{"norm_eps": 1e-06, "positions": "alibi", "tie_embeddings": true, "extras": ["local attention windows", "hashed n-gram embeddings", "skips across layers"], "lr": 0.00967, "beta1": 0.95, "lr_head": 0.0048, "schedule": "wsd", "decay_fraction": 0.34, "doc_mask": true, "dataset": "wikipedia_en"}
Each number is 128 + 32 x the weight over its row's rms, rounded and kept within 0 to 255. Layers, rows and columns count from 0. The size above them is the row's rms in percent of the matrix's.

# layer 6 attention output, 768x768, rms 0.129, rows 503-574, columns 192-287
size [ 95 103  99 100  98  97  94 101  96 104 103 100 101 101  95 103 107 102 109  97 101 107  95  93 104 101 101 103  94 102 103  97  98  97  98 102 102  94 105 100 101 100 100  99 101  99 103  96 102  96  97  96  97 100 103  94  99 101  87 104  96 100  94  98 107  93  99  99  96  95 101  99]
[[173 160 140  90 143 133 166 132  93  94 150 108 130  91  91  93 144 147 104 107 135 157  53 150  83 140  90 129 113 139 122 143 157  93 175 185 139 170  99 156  78 166 141 129 132  88 124 111 158 156  83 133 128  82 166 111  82 115 123 166 154 128 106 124 133 167 102 165 116 123 111 156 129 171 173 103 182 138 151  98  80 135 100  90 130  91 147  87 114 162 140 109 127 128 149 112]
 [128 154 186 142 106 170 177 114  81 144 163  95 169 106 110 146 177 121 161 136  76 108 123 118  96 113 183 143 143 121 110 118 140 154 122 124 100 217 139  88  78 112 122 128 142 125  92 100 194  97 114 117 113  81 170  76 105 114 156 126 142 106 122 137 104 105 103 110 140 114  92 152 151 155  55 138 156 155 166 151 150 115 136 160  94 157  87 114 158 149 127 134 120  84 154 179]
 [134  96 146 156 137 140 133 149 122 130 141 142 131 192 146 142 144  93 124 141  96 123 119 150 107  84 165 188 151  95 123 163 124 115 101 122 133 112 137 156 138 164 108 157 138 178 118  87 143  97 100 139 170  75  80 105 147 132 179 105 140 140 167 158 143  89  75 101 119 157 135 161  89 104  92 121 106 124 145 109 137  93 114 135 124 144 123 152  86 122  90 122 110 105 130 139]
 [132 149 133 127  95 112 101 118 141  79 168 106 129 131 104 108 143 194 142 134 120 125 120 105 114 141 152 155 133 150 102 162  96 122  67 190 123 116  84  87 146 157 202 126 107 123 147  88 170  76  92 102 163 181 137 109 154  92  78 133 116 146 170 106 160 152 101 123 138  77 171 170  94 129  94 142 152  98 116  90 148 107 131 108 114  79  93  53  77 122 129 166 106 131 150 137]
 [138 137 156 123 158 132  89  93 172 125  85 165 117 128  84 129 102 116  70 190 135 127 151 109 119 159 127 131 100 155 116 145 161 169 190  93 122 161 116 126 124 211 162  98 153 138 140 144 175  84 118 121 129  61 100 116 139 157 145 124  98  95 142  78 106  72 134 149 103 132  79 179 124 106  99 140 131  78 135 120 137 136 131 107 112 139 177  92  43 127 158 135 161 141 102 133]
 [157 150  75 111 103 128 126 156 117 180 116  93 173 157 135 116 129 203 127  93 145  99 120 161 102 178 170 113 135 115 137 157 141 117 143  91 120 127 165  93 121 126  96 159 116 146 156 108 171 133  99 101 120 132 171 120  90 129 181 169 121  74 104 111 156 173 134 173  98 147 175 128  97 163 156 111 104  96 149 111  87  53 156  91 135 145 154  86 156 154 116 109 130 150  73 124]
 [151 145 170 137 137 186 185 109 206 149 141  70 150 104 155 165  80 129  66 124 159  91 129  93 116 149 124 114 157 152 111 159 140 157 113 127 145 121 106 147 115 193 125 114 189 138 160 183 130 181 133 144 139 119 152 124 224 173 148 119  82  73 122 163 122 158 132 150 101 126 119 156 175 133 160 107 119 137 117 131 172 111 164 124  92 133 192 138 106 126 136 119  93 141 140 169]
 [143 136 119 234 121 136 117 141 151 132 124 120 157 110 122  87 120  94 162 192 151 135 110 153 111 131 161  83 127 124  84 171 133 137  97 100 122 110  97 157 149 104  72 127  90 154 137 139 169 135 111 151 129 143 162 120 112 170 126 121 166  95 132 133 131 168 154 107 140 125 161 116 108 139  85  73 112  76 124 119 102 126 126 148  99 125 153 118 165 137 124 168  64  96 203  95]
 [147 137  90 103 129 137 174 126 137 106 162 129 106 149 128 124 119 143 124 167 102 155 215 109 110  88 142  91 151 100 122  94 106 104 126 115  93 124 135 111 114 132 106  93 114 120  90 147 177 137 160 110  89 105 111 131 147 133 178 160 143 181 151 115 110 177 135 101 144  87  86 133 138 115 109 143 133 169 114  84 105 150 153 110 154 139 102 113 139 121  72  53  91 182  99 135]
 [175  92  76 154 115 138 156 108 114 118 145 194 147 132  86 147  87 146 127 133 140 140 107 151  71 142 119 164 102  92 171 124 158 151 126 145 172 141 120 125 114 201 138 118  89 147 107 114 112 134 154 153  90 154 157 125 127 122 153 104 146  75 132 117 140 103 114 114 113 137 132 113 150 137 133 163 127 105 122 161 169 141 139  95 129 177 180 130 101 135 137 165 140 138 147 100]
 [132 175 136  91 134 123 102 171 142 133 143 103 141  90  76 126 138 146 114 116  95  96  83 137 111  99  85  92 131 144 135  80 130 124 138 125 119 113  71 127  85 132 140 138 151 146 149 178 116 117 155  89  84 124 124 156 114  78 124 127 142 171 176  82 129 132  96 100 160 127 101 164 132 181 115 127 139 151 129 146 142 159 113 103 172 112 139 157  99 115 172 158 159  82 134 147]
 [ 86 110 151  96 103 147 123 154 112 105 117  79 132 164 150 114 126 144 163 123 115 102 107 112  87 135 151 134 151  99 133 111 192  69 116 105 116 120  93 151 138 149 139 168 100 143 152 122  93 130 114 135 128 100 140 131 143 110  95 130 136  84 117  91 127 137 135 104 142 155 156 145 112  92 111 115 169 163  94  91 161 165 165  97 122 136 129 105 179 173 165 146  81 159 138 105]
 [152 108 111 133 129 134 140 131 136 133 113  90 137 114 131 129 121 144  77  84 147  78 157  94 114 141 116 131 191 127 165 125 170  92  89 135 162 110 144 102 158 168 152 146  85  91 140 130  87 152 108 114 170 118 152 138 142 156 104 157  99 111 138 130 139 105 159 103 114  56 114 105 151 120 141 135 110 140 108 117 133 116 100 107 102 177 119 113 134 116 124 122 117 155 153 114]
 [127 111 177 139 102 178 130 133 147 129 109 118 108 129 123  92 109 120  93 123 120 121 106 144  97 148 158 111 131 153 114 117 136 129 160 125 141 109  83 153 176 111 101 116 119  99 133 103 100 164 116 160 166 139 137 132 109 116 116 162 145  92 124 140 119 105 132 167 154 119 153  78 159 118 136 130 116 137 149 156 128 150  92 196 133 101  87 161 124 159 186 136 153  76 138 128]
 [100 156 163 149  68 136  84 167 150 154 150  92 177 137  77  92  98 221 123  62 147  97 109 130 141 167 163 147 131  95 132  99 101 102 157 127 127  81 143 119 105 123  87 158 157 179  99  89 161 166 110 176 106 108  96 148 103 100 122 227 116 130 114 138 120  98 133 147 148 119 137 125 108 149 144 141 169 155 126 181 128 144 100 116  96 135 137 109 143 139 153 154 150 123 123 160]
 [121 168 128 122 153 153 154 146 135 151 155 154 114 139 158 127 102 162 123 126 175 112 139 104  91 149 122 147  72 183 136 105  80 125 122  89 100 135 125 144 203 114 115 162 148 110  94 124 117 109 113 121 157 140 133 147 143 185 111 154 172  99 126 185 116  70 128 142 122 178  96 138  89 155  91 134 146 126 140 134  89 157 153 138 102 118 153 179 106 131 115 117 150 108  91 131]
 [117 101 102 138 176 113  73 131 136 157 134 134  98 151 132 110 114 145 125 117 171 132 143  92 118 162 113  98 112 143 116 130 130 161 130 144 118  95 123 141 155 141 143 121  97 178 137 134 150 111 178 112 142  88 111 156 115 136 123 143  77 118 142 146 103 125 169  77 129  83 124 109 118 129  89 115 119 118 137 172 115 151 133 150 152 122 161 162  37 144 157 118 164  85 137 126]
 [163 144 153 114  80 155 131 125 115 143 123 114 100 154 124 145 125  85 131 152 112 142 160 120  84 173 159 102 192 110 113 136 140  95 109 108 132 150 162 102 115  73 190 121 126 183  99 149 119 174 141 109 180 133 134 130 106 140 148 124 131 117 134 131 132  90 135 124 133 134 141  87 137  94 165 176 180 153 123 107 107 136 108 121 107  44 132 117 135 118 150 108 113 134 126 140]
 [106 167 128 131  96 113 175 124 134 108 123 167 124  95 118 124 139 136 181 101 150 101 131 169 140  91 133 123 132 151 102 117  98 157 108 130 133 156 111 120 149 151 110  67 130 129 118 170  85 126 134 103 100 106 143 113 145 106 137 144 133 129 163  90 193 142 100 146 124 124 154  79 112 132 147 112 121 124 131  97 118 148 159 136  98  95  96 185 157 171 104 126 108 173 141 150]
 [114 142 148 127 159 190 151 136 125 144 119 172 163  63 126 138 160 111 103 125 153 117 132 106  68 162 143 115  90 135 127 154  93 122 129 156  74 162 105 121 182 115 151 101  71 157 142 125 162 156 159 138 120 172 112 169 134 139 128 138 112  60 146  81  95 126 112 136 126 115 104 116 109 176 115 145 115 130 151 150 123  85  63 123 133 159 117 168 130 181 124 124 133  84 131 115]
 [104 118  87 133 133 112 105 124 168 149 107  76 172 111 131 164 139 114  86 145 126 101 103 134 129 138 156 115 159 112 126 107 144 174  81 141 138 111 176 109 105 129 133 188  89 169 133 146 132 133 147  99 121  80 157 109 128 113 106 121 118 112 114 129 185 134 139  87 119 100 120 128 106 113 155 105 115 109 142 134 108 113 108 122 151 147 127 152 121 138 151 127  93 153 181 168]
 [184 121 176 121  95 154 100 145 163  95 126 139 141 109 171 127 149 157 114 148 162 137 130 138 125 100 160  99 121 160  97  89 166 131 129  88 184 133 148 103 100 143 142 102 165  55  95 131 165  98 112  79 163  97 151 121 113 125 161 152 109 109 129 169  97 122 163 116 132  89 131 132 105 160 148 146 106 144  97 130 120 121 125  94 145 119 139 125  90 133 144 140 140 107 112 140]
 [185 155 109 169 119 133 163 134 104 127 153 143  79  97 136 128 180 140 126 137 116  81 105 119 153 107 160 157 139 159 140 152  99 120 175  80 169 129 147 152 140 142 125 144 159 128 110  98 117 162 121  67 134 130 119 151  90 132 140  88 169 101 151 121  95 152 139 160 101  61 131 125 205 101 127 125 154 102 110 115 121 111 147 128  82 126 113 128  85 152 114  79 162 112 128 131]
 [108 119 164 199 144 121 148 115 111 161 145 187 135 149  83  89 158 164 102 137  80 110 126 137 143  95 143 112 129 134 133 146 131  78 169 151  87  58 111 175 108 139 127 108 126 132 116  98  96  96 156 104 148 138 150 129 123 102 142 105  85 110 112  80 164 127 142 111 109 128  89 123  96 110 105 137 132 106 121 129  92  74 153  83 140 146 144  61  84 181 103 106 129 151 137 115]
 [162 130  90 159 104 117 109 132 118  83  77 178 143  89 162 141 140 155 150 117  98 132  86 130 101 150 130 135 112 143 141 128 133 154 122 143 128 142 130 114 157 145 102  78  37 101 112 132 147  95 124 164 112 144 132 124 132 102 124 128 113 160 130 149 111 149 125  69 154  96 103 121 118 129 104 145 147 157  91 126 110 161 102 146 143 142 169 127 164  92 157 152 147  55 137 104]
 [103 146 197 166 156 202 144 127 148 114 100 147 137  96 178 120 147 140 183 122 169 173 134 106 164 156 128 142 145 119 151 111 159 165 111 135 151 118  90 145 119 120 139  58 133 128  96 144  28 139 107  99  86 182 115 162 169 145 123 102  86 141 117 161 120 103 102 174 138 112 125 113 105 144  63  99 135 107 140 115 121 148  80 103  88  95 140 109 123 151 129 136 171 133 165 142]
 [158 149  80 135 101 106 105  96 129 172 130 107  73 151 170 167 138 119 109 137 156  87 113 115 106 143 121 135 124 131 106 112 152 141 132 123 142 158 137 128 131 103 108 180 115 126  87 131 173 129 144 119 161 124 165 136 136 131 121 119 114 142  79 124 121 126 160 143 158  97  97 131 127 132 122 145 133 164  94 137  96 120  99 171  79 109  98 157 133 105 120 104 127 130  29 147]
 [117 162 128 104 149 132 171  94 121 119 140 152 152 148 163 130 112 163 153 135 111 105 136  93 205 146 134 122 131 119  97 108 130 185 149  82 120 140 123 101 123 139 142 145 124 141 138 154 138 158 132  99 118  76 116 117 175 153 135 130  87 177 117 174 107  71 133 114 136 140 121 126 139 124  60 125 131 109 101 119  93 134 159  85 140 138  78  84 126  96 100  96 102 159 139 160]
 [139 143 162 171 109  88 104 220 112  93  79 158 145 133 121 130  88  98 139 101 140  96 116 123 101 122 112 148 164 129  76 180 135 125 128 140 121 114 125 152 103 152 100 141 103 127 114 137 136 145 139 157 126 157 203  77 114  54  94 112 156 113 129 117  55 130 133 124  82 142 154 159 118 159 132 156 146 113 163 127 127 141 113 142 167  78  94  68 186 146  78 113 125 151  94 127]
 [167 122 130 112  87 108 195  93 173 123 166 141 106 134 149 150 139  95 135 137 139 110 130 130 166 102  83 128 111 185 144 142 165  96 138  87 154  73 165 103 132  96 158 168 132 159 141 151  98 137 103 106 159 108 119 136 165 193 119  76 148 167 112 162 172  97 157 153 179 140 144 103 161 163 107 129 125 122  31 149 195 127 114  87 105 132 122 114 159 133 106 116 163 114 137 155]
 [142 157 193 138  80 147 147 148 100  80  88 132 113 125 153 127 151 115 182 115 119 133 105  70 143 149 126 177 119 122 159  92 116 118 168 110  93  97 118 130 127 154  87 148 136 131 129  86 171 106 113 123 161 142 133 133 130 128 133 141 115 120 176 109 156 125 150 136  87 143  89 113 172 128  81 100 117 125  80 127 112 158 115 104 168 126 131 145 143 101 152 114 104 125 154 129]
 [ 93 185 105 112  99  75 119 143 123 129 205 104 159 131 137 115 175 137 136 109 157  97 134  96 117 112 181 119  79 183 124 122 150 126 151  90 108 154 139 124 157 131 117 136 139 108 136 102 138 170 111  58  93 168  75 129  78 154 133 120 128 119  91  97 123 147  93 123 121 174  91 123 122 138 157  64 150 147 143  98 199 141 107 133 122 134 131 132 127 145 129  88 140 124 191 136]
 [114 162 133 104 138 105 157  52 119 124 117  99  98  95 110 135 158  96 116 122 145 129 155 133  73 122 139 176 126 155 121  97 108 139 134 124 122 141 131 100 108 103 123  98 143 119 167 138 118 143 115 132 142 125  89 115 106 162 149 116  80 106 112 144  87 147 108 113 115  97 135 153  68 152 108 123 112 134 150 148 145 162 141 115 111 127 127 140 131 129 115  97 133 173 106 149]
 [175 110 145  80 134 102 142 112 135 119 132  96 140 113 123 127 118 120 117 126  98 130 128 141 155 174 124 166 143  94 128 117 117  96 121 160 154 142 140 181 109 165 134 179 118 105 105 119 122 162 178 115 130  84 177 162 111  74 164 123 120 108  89 129  94 139 109 118 109  77 150 122 132  96 122 158 115 136 100 118 144 113 144 134 120  93 121 117 157 111 130 130 136 127 151 130]
 [135 190 133 135 132  99  99 151  95 144 142 118  94 147  98 143  74 159  88 125 105 105 147 111 122  77 142 122 124 117 166 135  99 149 117 130 157 105 127 148  58 117 131 133 170 155 159 134  91 121 134 148  71 127  87  99  95 103 149 100 149 120 172 126 140 104 142 122 117 106 141 101 130 163 132 119 147 113 129 110 148 122 141 136 136  58 134 164 196 161  93 145  95 101 128 157]
 [193 128  88 177  73 145 192  74 156 138  92 108 141 138 110 156 133 122  93 105 137 170 103  88 123 175 115 140  96 110 164 165 169 104 152 141 111 151 196 130 144 137 144 174 142 101 104 152 103 103 105 196 107 149 135 144 131 114 171 119 112 138 124 133  76 128  96 167 179 128 115 136 147 151 158 116 158  83 123  95 145 111 131  78 143 165 108 162 125 108 162 103 173 106 139 134]
 [ 76 129 141 121 144 115 108 110 191 140 137  36 135 117 144 115  81  75  98 130  96 109 116 114 123 129 144 142 183 149 125  83 117  88 167  62  88 131 121 132 112 110 135 133 133 113 127 162 142 128 142  97 145 142 138 139 119 171 126 140 136 144 121  92 162 148 133 110 146 140 153 106  75  88 146 113 105 134 135 123  74 170 153 181 151 134 186 126 122 114 170 219 150 142 135 137]
 [100 126 120 105 134 146  91 196 135 109  99 136 153 113  97 140  87 134 113 114 198 119 123 125 138 136 118 163 141 153 120 112 112 147 147 152 108  96 127 156 127  70 197 118 153 132 153 121 140  86 126 159 185 133 101 117 111 150 110 129 106 125 111 127 115 148 122 120 106 155 138 170 128 142 102 107 148 101  62 159 104 182 113 123 172 102 118  68  86 126  85  38 156 123 179 146]
 [112 134 156 157 113 132 108 102 149 118 177 110 147 148 120 143 131 126 100 138 155 128 102 135  87 169 153 148 107 163 109 155 133 145 123 121 129 120 125 188 114 139 151  92 113  96 105 149  89 101 122 121 126 103 107 138 129 111 147 122 132 124  90 138  82 159 100 140 149 123 162 114 129 121 153 155 160 140 125 123 118 127 140 188 114 123 146 152 116 130  89 160 183 157 144 113]
 [162 105  97 172 115 108 135 137 158 100 138 136 124 138 139 155 130 165  77 129 129 152 163 132 109  82 173 157 142  95 163  89 134 102 154 159 133 130 136 114  83 164  94 121 146  93 151 176 143 119 120 110 126 110 112 134 147 102 141  90 126 128 144 115  80 100 130 153 126 129 162 117 145 171 145 104  98 116 130  48  81  98  93  74 108 112 113 137  94 155 101 176 138 110 107 108]
 [121 138 108  95 152 161  65 131 166 150  75  95 135  97 165 119 188  96 165 115 137  99 152 134 118 124 145 135 109 148  70 144 144 119 198 100 146  89  63 142 123 117 109 149  92 154 170 152 135 119 136 118 114 111 154 134  80 122 151 171 102 143 153 136 119  99 100 110 132 142 128 151 122 119 111 107  89 122 150 154 124 135 155 124 134 114 137 124 147 135 171 139  96 122 125 139]
 [111 146 114 115 111 101 171 141 139 127  93 137 133 109 109 151 144  89 100 159 110 153 135 107  94 112 149 130 179  75 128 111 111 145 125 116 129 110 140 106 135 153 122 137 121 115 155 145 123 148  88 125  96 107 107 113 103 149 120 105 124 157 110 132 165 108 130 112 166 129 139 136 177 105  80  97 109  43 152 164 132 114  86 159 121 135 145 181  76 123 125 113 124 152  65 152]
 [105  96 174 135  78  66 148 137 119  86 145 133 126  97  74 132 156 116 134 158  87 130 161 154 108 146 161 159 150 143 147 112 195 137 124 102 112 119 165 156 116  99 125 175  87 101 136 115 107 122 136 107 114 167 157  95 136  87 136 139 170 123 113  45 136 134 144 122 137 113 138 148  78 132  90 102 137 110  92 112 149  97  74 131 124 100  86 143 145 115 116 155 101 161 123 122]
 [120 166 172 123 110 130 164  94 110 130 143 119 126 116 159  98 156 119 111 138  85 169 114 132 129 138 119 177  67 127  74 171 124 161  75 125 118  89 139  96  89  89 114 137 163  78  94 163 118 108 158 137 144 117 117  84  88  95 120 189 132 122 139  81 139 110  77 128 187 164  79 148 169 116 116 125 123 116 100 111 143 126 149 116 114 134 106 104 102 176  90 141 160 115 153 146]
 [131 171 117 112 121 129 148 157 104 101 115 110 104 152 145 131 111 132 109 135 143 119 169 101 135 130 145 131 152  99 200 151 145 142 126 138 130 138  74 139 133 128 117 154 107 125 112 159 115 141 135 168 161  78 130 163 151 152 116  97  73  69 124 140 108 202 161  99 147 111  51 139 140 125 125 191 164 135 151 110 161 113 115 134 112 132 146 117 148 122 168 102 130 152 173  69]
 [129 116  88 183 184 139 106 140  88  98 117 116 157 159 122 147 122 119 168 147 124 172 192 164 128 111 165 128 101 157 148 101 135 156 149 141 145 134 108  77 117  69 149 142 113 177 112 107 123 122  87 150 117 155 125 134 137 162 141 149 130 142 140 121 104 130 131 138 133 126 164 124 142 102 128  93 108 109 157  53 148 140 112 137 140 127 107  90 175 127  64  86 131 159 146  97]
 [160 144 138 138 103 113 142 114 129 146 124  74 142 106 113  83 153  86 107 109 168  88 206 150 120 122 130 132 116 141 134 117 198 150 190 115 102  99 132  85 138 140 125 118  90  94 134 119 111 167 103  99 125 179 140 147 100 148  91  98 113 116 153 173 148 153 115 131  98 101 113 114 149 150 106 160 127  96  92 117 102 136 132 104 148 177 158 101  89 137 151 170 120 163 143 105]
 [173 130 147 121 175 163  92 126 121  97 116 113 105 104  81 149 121 153 134 149 113 138 157  95 145  95 153  95 135 159  73 123 116 135 152 103 158 124 143 124 137  99  85 130 118 171 158 165 175 133 142 134 159 100 112 124  78 164 108 155 142 181 118 137 113 139 169 128  82 147 125 167 117 146 115 149 157 183 119 130 118 164 167 151 114 106  62 112 153 155 137 107 135 155 158 122]
 [120 138 116 134 192 133 116 110 136 119 135 128 164 153 150 120  67 152 119 161  72 141 131 144 161  98 146 134 112 112 178  94 140 118 162 176 149 162 129  81 123 118 130  99 111 133 117 106  85 122 117 138 101 119 156 172 143 114 137 100 148  99 153 174 148 110 143 101 133 118 129 139  75 128 132  88 127 177 151 189 118 145 107 153  81 108 135 128 152 129 147 155 155 115 128 120]
 [130 161  62 135 136 116  88 151 109 147 130 145  84 116 123 105 129 148 124 102 143 120 125 128 128 149 125 159  88  95 137 104 140 142  95  80 156 151 126 134 116 147 147  88 116  93 109 125 139 142 142 157 181 164 145 160 112 118 118 149  98  94  89  52 165 114  94 147 117 167 156 194 167  86  86 113 131  86 122  74 158 133  94 139 145  86 140 125 178 162 155 143 110 115 189 156]
 [110 181 115 126  98 136 127 174 134 138 167 112 124 109 142 126 137  72 125 117 121 128 140 170 160  60 151  72 109  78 140 139 131  98 170 173 176 155 126 146 138 151 106 123  94 138 149 124 143 108 107 167 122  68 105 148  92 120 120 115 126 101 146 111  93 161  93 115 108 144 141 142 109 114  98  90 153  53 105 100 145 133  72 129 154 131 137 118 129 107 144 151 157 180 150 130]
 [149  80 168 122 151  90  70  55 102 152 132 112 168 122 155 160  74 147 101  82 160 145 165 134 158 149  81 155 133  86 124 121 152 166  68 196 147 172 171 153 111 132 114  90 113 168 122 170 123 103 132 138 227 138 109 153 115 151  81  99 171 127 166 126 153 172 109 115 106 119 129 152 140 137 154 127 127  98 124 108 137 161 110 119 137 115 175 127 140 122 132 129 142 145 171 132]
 [145  52 149 139 163 112 159 165  89 129 171 114 109 119 140  73  58 138  98 126 116 101 122 154 179 126 137 142 146 100 113 160 164  90 116 144 164 117 117 118 129 141 129 143 128 150  68 171  86 128 104 131 127 129 164 113 163 134  98 121 111 137 115 101 157 178 118 132 105 148 187  55 154 107  90 127 129 135 114 187 162 114 141  82 165 137 175 107 118 168 152 125  67 150 134 140]
 [174 160 154  72 106 127 157 118 108 119 105 171 160 143 140 106 163 131 163 109 138 112  95  85 139 146 145 107  95 111 139 100 146 150 131  34 145 132 160 126 168  94 175  97 197 100 144 157 144 213 129 142 128 169 141 153 130 180 119 149 144 108  75 141 144 114  72 109 122 135 141 161 120 132 128 144 116  82 125 140 132 137 141  57 164 130 124 145 137 130 133 123 100 148 141 140]
 [138 151  56 137 127 112 163 175 144 128 117 124 131 125 121 127 148 139 102 114 104 131 124 113 100  91  65 143 171 129 125 112 143 100 139 139  93 143 157 126 126 120  91 124 129 167 178 158 133 143  87 145 130 168 147  85 158 144 132 146 134 135  77  57 128 123 158  90 120 162 152 133 144  75 135  56  91 122  94 152 148 162  83 133  91 135  67 155 148 106 131 109 132 130 190 130]
 [140 132 137 101 112 155 116 127 140 183 103 154 175 142 159 159 124  77 120 141 163 137 116  88 150 170 105  76 138 110 121 112 108 127 180 141 100 165 128 110 132 144 129 109 166 112  71 129 102 180 134 158 164  91 124 135 115 144 129 131 134 117  76 148 140 117 123 195 145 171 142 130 150 131 107  85 153  99 171 140 125 106 137 157 170 106 169 110 122 152  95 134 181 141 152 148]
 [107 133  84 180 107 136 105  96 155 111 146 123 103 144 161 150 113 144 153 165 112 126 125 161 132 153 129 111 122 136 134  86 108 138 119 193 123 103  95  76 144 161 197  91 104 163 123 117 133  95 100 154 120 130 117 123 105 142 104 130 118 116 107 125 115 168 155 136 110 122 130 126 139 173 120  78 103  92 127 120 133 115 147  90 140 149 147 128 106  88 139 165 195 157 118 112]
 [133 182 130 133 118 116 167  95 134 108 134 104 117 139 167 129 125 151 110  99 134  94 167 139 133 116 138 154 143 177 129 136 131 139 138  90 161 149 175 161 109 114 130 112  87  98 118 101 130 144 144 147 117 165 139 163 103 154 134 124 127 128 152 119 151 191 119 124  93 124 152 140 135 110 125 118 176 116 163 111 160  64 130 158 139 145 173 149  88 163 174 148 128 126 132  87]
 [131  93 138  77  71 162 185 156 153 148 117 150 116 185 126  86 152 177 139  60 176 125 168 160 122 172 157 116 136 147 110 150 170 152 113 101 150 170 137 143 105 142 146 160 138 147 107 109 104 130  80 131  70 118 157 117 109 130  92 150 131 142  62 179 111  90 129 127 137  87 143 121 212 121 131 122 195 124 142 156 141 136 114 117 112 147 126 103 115 146 136 134  67 143 131 102]
 [125 121 122 147  95 124 143 121  95 177 141 166 125 140 137 152 122 137 187 124 138 123  95 180 134 142 119 106  91 141 136 186 146 158 137 144 160 120 132 132 142 136 133 197 134 150 145 103 164  80 122 139 119 138 104 107 121  85 166 132  97 122 186 149 112  92  93 131 188 123 171 104 163 149 128 107 129 108 110 133 115  99 157 146 137 111 119 173 135 148  73 147 136 137 120 132]
 [128 121 145 120 136 138 126 215 162 125 171 128 132 147 127 146 155  79 120  67 130 103 134 113 119 123  99 110  69 137 151 103 158 100 114 120 120 147 115  97 138 131 147 142 121  98 124 142 134 127 127  92 142 122 139 149 169 106 119 135 102 140  65 115 101 124 165 126 133 130  88 106 110  71 118 135 144 123  95 147  76 187 166 140 175 107 105 129  73 136  93  49 168 124 138 125]
 [144 109 136 152  91 131 101 182 122 138 157 147 113 121 125 187 106 111 151 186 144 162 113 154 152 123 117  96 132 118 165 114  87 114  93 142 169 134 128 138 125 108 122 149 130 131 142 127 163 199  63 111 127 168  98 134  96 126 173 118 106 152 152 131 147 112 140 130 110 174  88 173 121 126 144  78 158 136 142 171  97 166 133 121 153 128 138 167 122 175 121 130  73 167  75 142]
 [ 88 152 140 175 114 108 162 145 126 171 177 114 100 123 112  81 133 106 146 126 145 135 109  66 121 154 163 105 145 140 101 133 139 146 121 120 157 125  86 125  75 121 132 155 140 150 117 124  97 149 105 132 146 131  59 116 101 141 136 147 154 160 130 115 133 158 109 121 164  57 139 143 167 102 121 141 120 148 121 121 179  90 101 151 148 105 121 195 112 104 169 182 142 122  91 155]
 [128 117  73 190  99 133 150 131 133 192 135 145 106 100  99 136 156  98 135 166 141 129  91 129  97 109 129 131 100  90 112 119 141 157 163 167 115 129 155 175  93 118 111 110 125 113 158 143 158  68  94 147 100  94 136 159 120 196 174 112 134 115 110 112 152 156 165 113 121 105 116  94  92 163 119  87 119 150 156 144 109 119  99 183 174 109 109 131 135 200 112 134 114 131 166 101]
 [ 99 108 142 116 136 128 118  88 110  96 170 131 142 123 125 129 120  85 154 100 130  74 147 103 166 175 115  86 120 126 131  91 113 116 140 100 105  99 138 164 143 112  73 159 139 110 211 163 165 160 138 176 125 158 153  51  89  98 132 112 120 148 129 135 145 127 150 117  85 127 127  79 140 162  69  87 119 124 153 115 107 134  89  91 129 129 128  76  87 110  94 138 111 156 122 158]
 [110 143 144 135 104 150 126 159 111  91  87 137  65 116 176 154 115 106 115 174 141  95  61 163  59 170 137 142 131 188 145 157 119  95 112 121 158 189 130  97  99 171 118 172 168 156 131 108 163  99 128 115  83 144 131 128 108 138  98 129 167 217 146 121 125 145 132 119  79 138 151 116  94 105 145 122 145 220 159 131 153 117 168 132 133 132  96 142 101 165 136  81  75 155 140 152]
 [165 117 123 116 119 114 127 140  98 163 137  62 108  86 124 180 163 171  77 130 134 155 115 156  86 148 108 108 141  55 135 165 141 146  95 103 114 139 133 121 137 149 146 101 128 108 150  68 146 146 124 101 117 107 145 159 127  62 140 138  84 140 110 110 116 123 156 178 190 119 121  67 139 138 156 177 140 124 138 111 135 123 136 126 159  53  93 104 149  82 127 124  98  85 158 131]
 [135 101 196 101 125 155 141  59 102 126  66 130 123 115 135 125 117 138 180  96 114 107 132 113 160  98 148 100 153 128  84 135 118 172 128  88 124 185  76 122  96 154 122 132 119 134 146 115 114 117 110 109 127 113 113 166 134 166 115 125 140 158  83 114 137 114 138  92 129 147  85 142  95  89 147 143 105 123  87 165 151 163  74 129 131 157 187 150 125  63 153 167 116 131 137 105]
 [159 154 157 114 132  62 123 142 173 159  87 134 166 148 107 107  85 148  90 117  97 147 130 143 100 152 137 130 136 144 136  95 175  78 100 167 123  97 136 120 129 115 107  94 102 117  66 118 118 134 108 176 130 109 132 134 177 137 149  79 153 130 139 154 148 121  61 119 114  98 104 145 157 113 109 163 137 130 137 124 106 120 181  97 133 130 127 103 149 157 132 147 182 167 155 135]
 [129 136 145 124  76 142  93 157 148 108 146 126 134  85 109 116 127 152 131 137 122 155  84 130 105 185 100 168 145 172  95  86 121  62 195 101 138 134  97 129 191 115 123 157  83 167 127 113 136 123 116 195 147 214 147 124 119 121 144 119 154 141 135 109 166 117  80  77  92 194 137 128 124 112 187 149 142 111 116  96  99 159 103 137 183 159 111 176  91 164 110 145 160 112 141  62]
 [148 133 155 148 185 115 146 114 139 113 108 131 135 135  94  81 126 105 153 141 113 158 150 110 122 125 131 172 114 113 128  94 139 152 110 177 102 112 120 173 117  88 124 106 101 107 121 144 152 106 124 126 154 132 111 128 120 134 114 134 123  88 135 120 138 116 111 156 136 126 115 113 138 170  80 145 104 135 134  93 109 134 114  95  97 147 125 128 140 142 129 142 117 172 149 137]
 [152 101 176 138 146 131 142 144 115 103 169 129 151  77  94 156 135 119 177 125 172 149 184 116 138 121 141 174 153 171 142  92  68 145 107 143  89 171  72 123 112  99 149 133  95 166 150 131 154 163 140 134 157 121 141 159 161 184 138 111  86 129 156 152 140 135  88 112 163 105 130 149 135 164 130 100 111 171 107 148 109 119 116 110 112 108 145 112 134 170 137 164 121  91  47 132]]